config.toml
activation = "squared_relu"
init_std_qkv = 0.067
schedule = "cos"
final_lr_fraction = 0.0
dataset = "wikipedia_en"
Each number is 128 + 32 x the weight over its row's rms, rounded and kept within 0 to 255. Layers, rows and columns count from 0. Numbers have three digits each. The size before them is the row's rms in percent of the matrix's.

# layer 3 attention query, 128x128, rms 0.0952, rows 46-52,109-116, columns 0-127
104:147108129141081136140120168159118196125101147127195164041141121114125125104175140115118089109087160184160165123086140171097127101145070140123129105183165114147168104104146122155150097079101050100138152170098125104183188091128092118083127114126146110090111175151153083124076139082131100157130153139103087122126108140121142085076100112095086128087114123173064092160153125076120190145173
098:109162106167134125115099140134130146180119133105183113150138139121126130154146122080157089131083121087079152142138122117105117136125176177099169109161116135100150122143102210087116112182129194127145092116157105141126111137144052139125113067173077141082061137086080143180098214080152156167103139173073146137098052169105123152105123149073107126082160114174147094138121143166157169104136
102:116146083129126108076139146054188160142155166143035103194109055118129139106150140136147150071149129101139146093119147131124187175138127044109112125132131157125181121129107143096105161125162153109084121107110156139127123158160128168133155121112113158139147126112110104138218133130154103125111136104211137105132101152125124137092214144084187128120079149129085173081111068125102092169128
099:133151079087167117146170135107146103154111116173096101117092152110129094155159115153148164138139136118093134149117196141161071130111166136114159120105104196063019129106096130127115108119148181185102089131142108100078178173094138160169132100155205111117170091125119174111186115088176091128160120102158136090131196124164126104165164115132179088140081149096125138082148114147150097115116
096:093183167137111152083063127133140122194127130118182088145095159148129151125157121101086088108053125087125130185135147119104099160118149158107144128078104141143074146112153129103120118148172133131142115173151092170102062175143151175134137130155135156137214077075125094142161084113121108118195149175116173176203132091117108153139146098081180141122093080144093145145091179163122103145107
110:135153073118128142155099084086159103169130144102113145187125087144071165145097115106163125142156106114071105113172077127139207166086206095171064133147119110127143159116106138071067144164158170123078142134174119168114068110101183179137109118135060142137164092123108149163149116175097132077127168127114164163124104065130071165102131134115159131132112148097143102102131110121161136173093
100:165145155140172134112107109201114202100107083086168190132154123132139157160087130140137100160113112087142125123126126123125103130119162172123167108126127137122153104093092060129099112092126075145130078099204152087146087134133101126126149112114149101081141148152201159127099188108152130124110140169098116189091090095133069179141117136202098141148138090140120045196126118175129193126137
099:100128094145066169101109119076132098183089112108058149064132093212140167125122154128130185155139117134155096149092078156115160155134188152163153174122138142150133128072098113154123137157138132159150171166104079141058094169107121144132107114087099176149082098102169138092155092122154129095131093135140112128068144135127163144129130155154215098083079105155116123142065185129141149095149
097:142148102144115092169081107133103159180080181102074147083172138104126123108193076127122109078147086091133152132105109142150177145085154113104043162142206110115159119103135120139142168076115152123142173113164073088109144113146094110142139069121086141125107133105114041162126102124080070121127127149124112163118123077122137155141186119095127123073106135162143148152082164123118181121205
107:187235159112187098103155140147151153168094096158150068129117173097137108109162093120139136120100164109109134086131117115118104058084127128067154121153134114093131159089127104073144141111131074149139098123142162097116130152172071173132109126164142117122103126102081081170061141112095109118185161171115179157147104133061133136151093074125118119092160103171145098116097175138195098117099
096:107098068152153149103159163153129145098186149113122074122116050111129094141097117158158160096155100120126131142105150186035142197192100147118117143149152099112175166190131143124157158130107158134072114107114110146142098138107077143083156091104108142103105122131119152123183205119141150147099150120167125083100099128106176107068170147124133165095042147137124129088156080097109161173146
099:151141127096145225119170150174119085102141193126127162122112093136106115093027113067129077129165135115076167108104092141092103138131134144103126120173113148148137142159128151126171145111105163190114034105118114099090180107061116186165159105124138156115125132155170150116144145151174124155138191148098130130101090094132101104131146125131195101108159140144176125083094164149101116070121
101:143185119117116127087127131126115137096070064147115183147165091081140144146103147152070087144110152094210112103159181142155069135105124124134097149076085137104096179154095084120150114163165070154178120197169150147111112165122111144149123164113181123158145108074117123132118150108130145147175110154119117190071101189097158123178118118118171144112188113093097106174103111177144091166117
085:096135055144141120123099092078157159151120149113092129128081091144107123160135061146176149144165122133101097120142076119091174127125145112138087147143191092154170189131119125067150161140136147124090155119142083115124106127137122199100150142153035108071102159106151106114141124151101097105160149128162121204076132033121130186163088137100163144157163114131118134109137147160160191176151
101:120153133140163113134127124119167162173068084061075160171152076170155179113148110159119171155134118050103115127154117110160117147099155160138129139079185170137158106068043110056111100124122131124122185114140152118159099129117135153115139117153119076112110146092117131127097118119101126141073111196132121133111095097125092168189135133171152143114103118174081040189104132187126140142144
# layer 3 attention key, 64x128, rms 0.0885, rows 45-51, columns 0-127
103:097135115151111165212093164093139099107165135123137155148113159121175199120184140199088139113159108133144123117093066103099128088053099128150127089125111118180137109143147192170098100125103130098142129149097139101108076104129105103094166134125139077106196159112149072133165080168144152131108102116150157119111149050148178137185071106119138155106080089119172118111136122139114107171190
102:103201114133125151129129143126132144122186187122113099088172088097137163059093185153126121055151154070152127141123186149114096187138153113103085142162117131110099160147127180152158153115165148176143166112108133129159135148112114097116108123109162141126180141105106132140116065105141111232111150144159086126160062097051150147137129110191118078126163130155145094117143100114159110202119
103:136096134101159054093112058153118090106167162105137111126167083107149162149097138121152151153105126165180167063158228110074094135109166135082134124121093166089098147129131067155157145124092113131111150155124108080149140139143177119119107159101130143156125077142090118174091123133113109153206167152155079175149175092113133064105126124119180087161087090151125143167111133125144198115131
098:099075109111136172183167103120128204126101160139087181114134123090144105117211131131123094103155129135136154148134146152186096168129127133165130146173153145131115107086105129079105091156148142056144081094132117185139116129144194166115116164143082119149113100076161112154137114198132172092162127071126084076051123114169189162145107141123112153068127140131119127050139158127124150166106
103:158094130133177127141102100104073133144113149131106158110108148109118171143131156144130160136074142151240078155135125067107202188096085123171116109063095138094083129101127113150144111142116141077024149085129101147107094127103139110087166195107107118158074139155142112155115140130086130109125111098174170153059116116112178071131124125156127187173103136171142155136107120110114141129140
099:209138117111123095113185108139133045074182082133133133153073166134163131157096098151113093146115121155116119136158145143130082097143155120148120074076169121139142178117102090189141150136095145120175109164119176062101111115172072140133102161151109083132102149198138124055104144134100128110152146155106188138124147140098176119151128099162074140117122121120107136136129218113161201093136
105:076152103202153152144092090106100127191111162097097157145137122145187141147207102137152148132173093106126164120124103134108177106118177122090092210172151137198137063150114158140073123152066174074099153119120158120183112120187166120074101116084096147122093124067139131102165125146152102104127122092120162115096097110100140144056169132122123115106115087140111105117138121176148161120141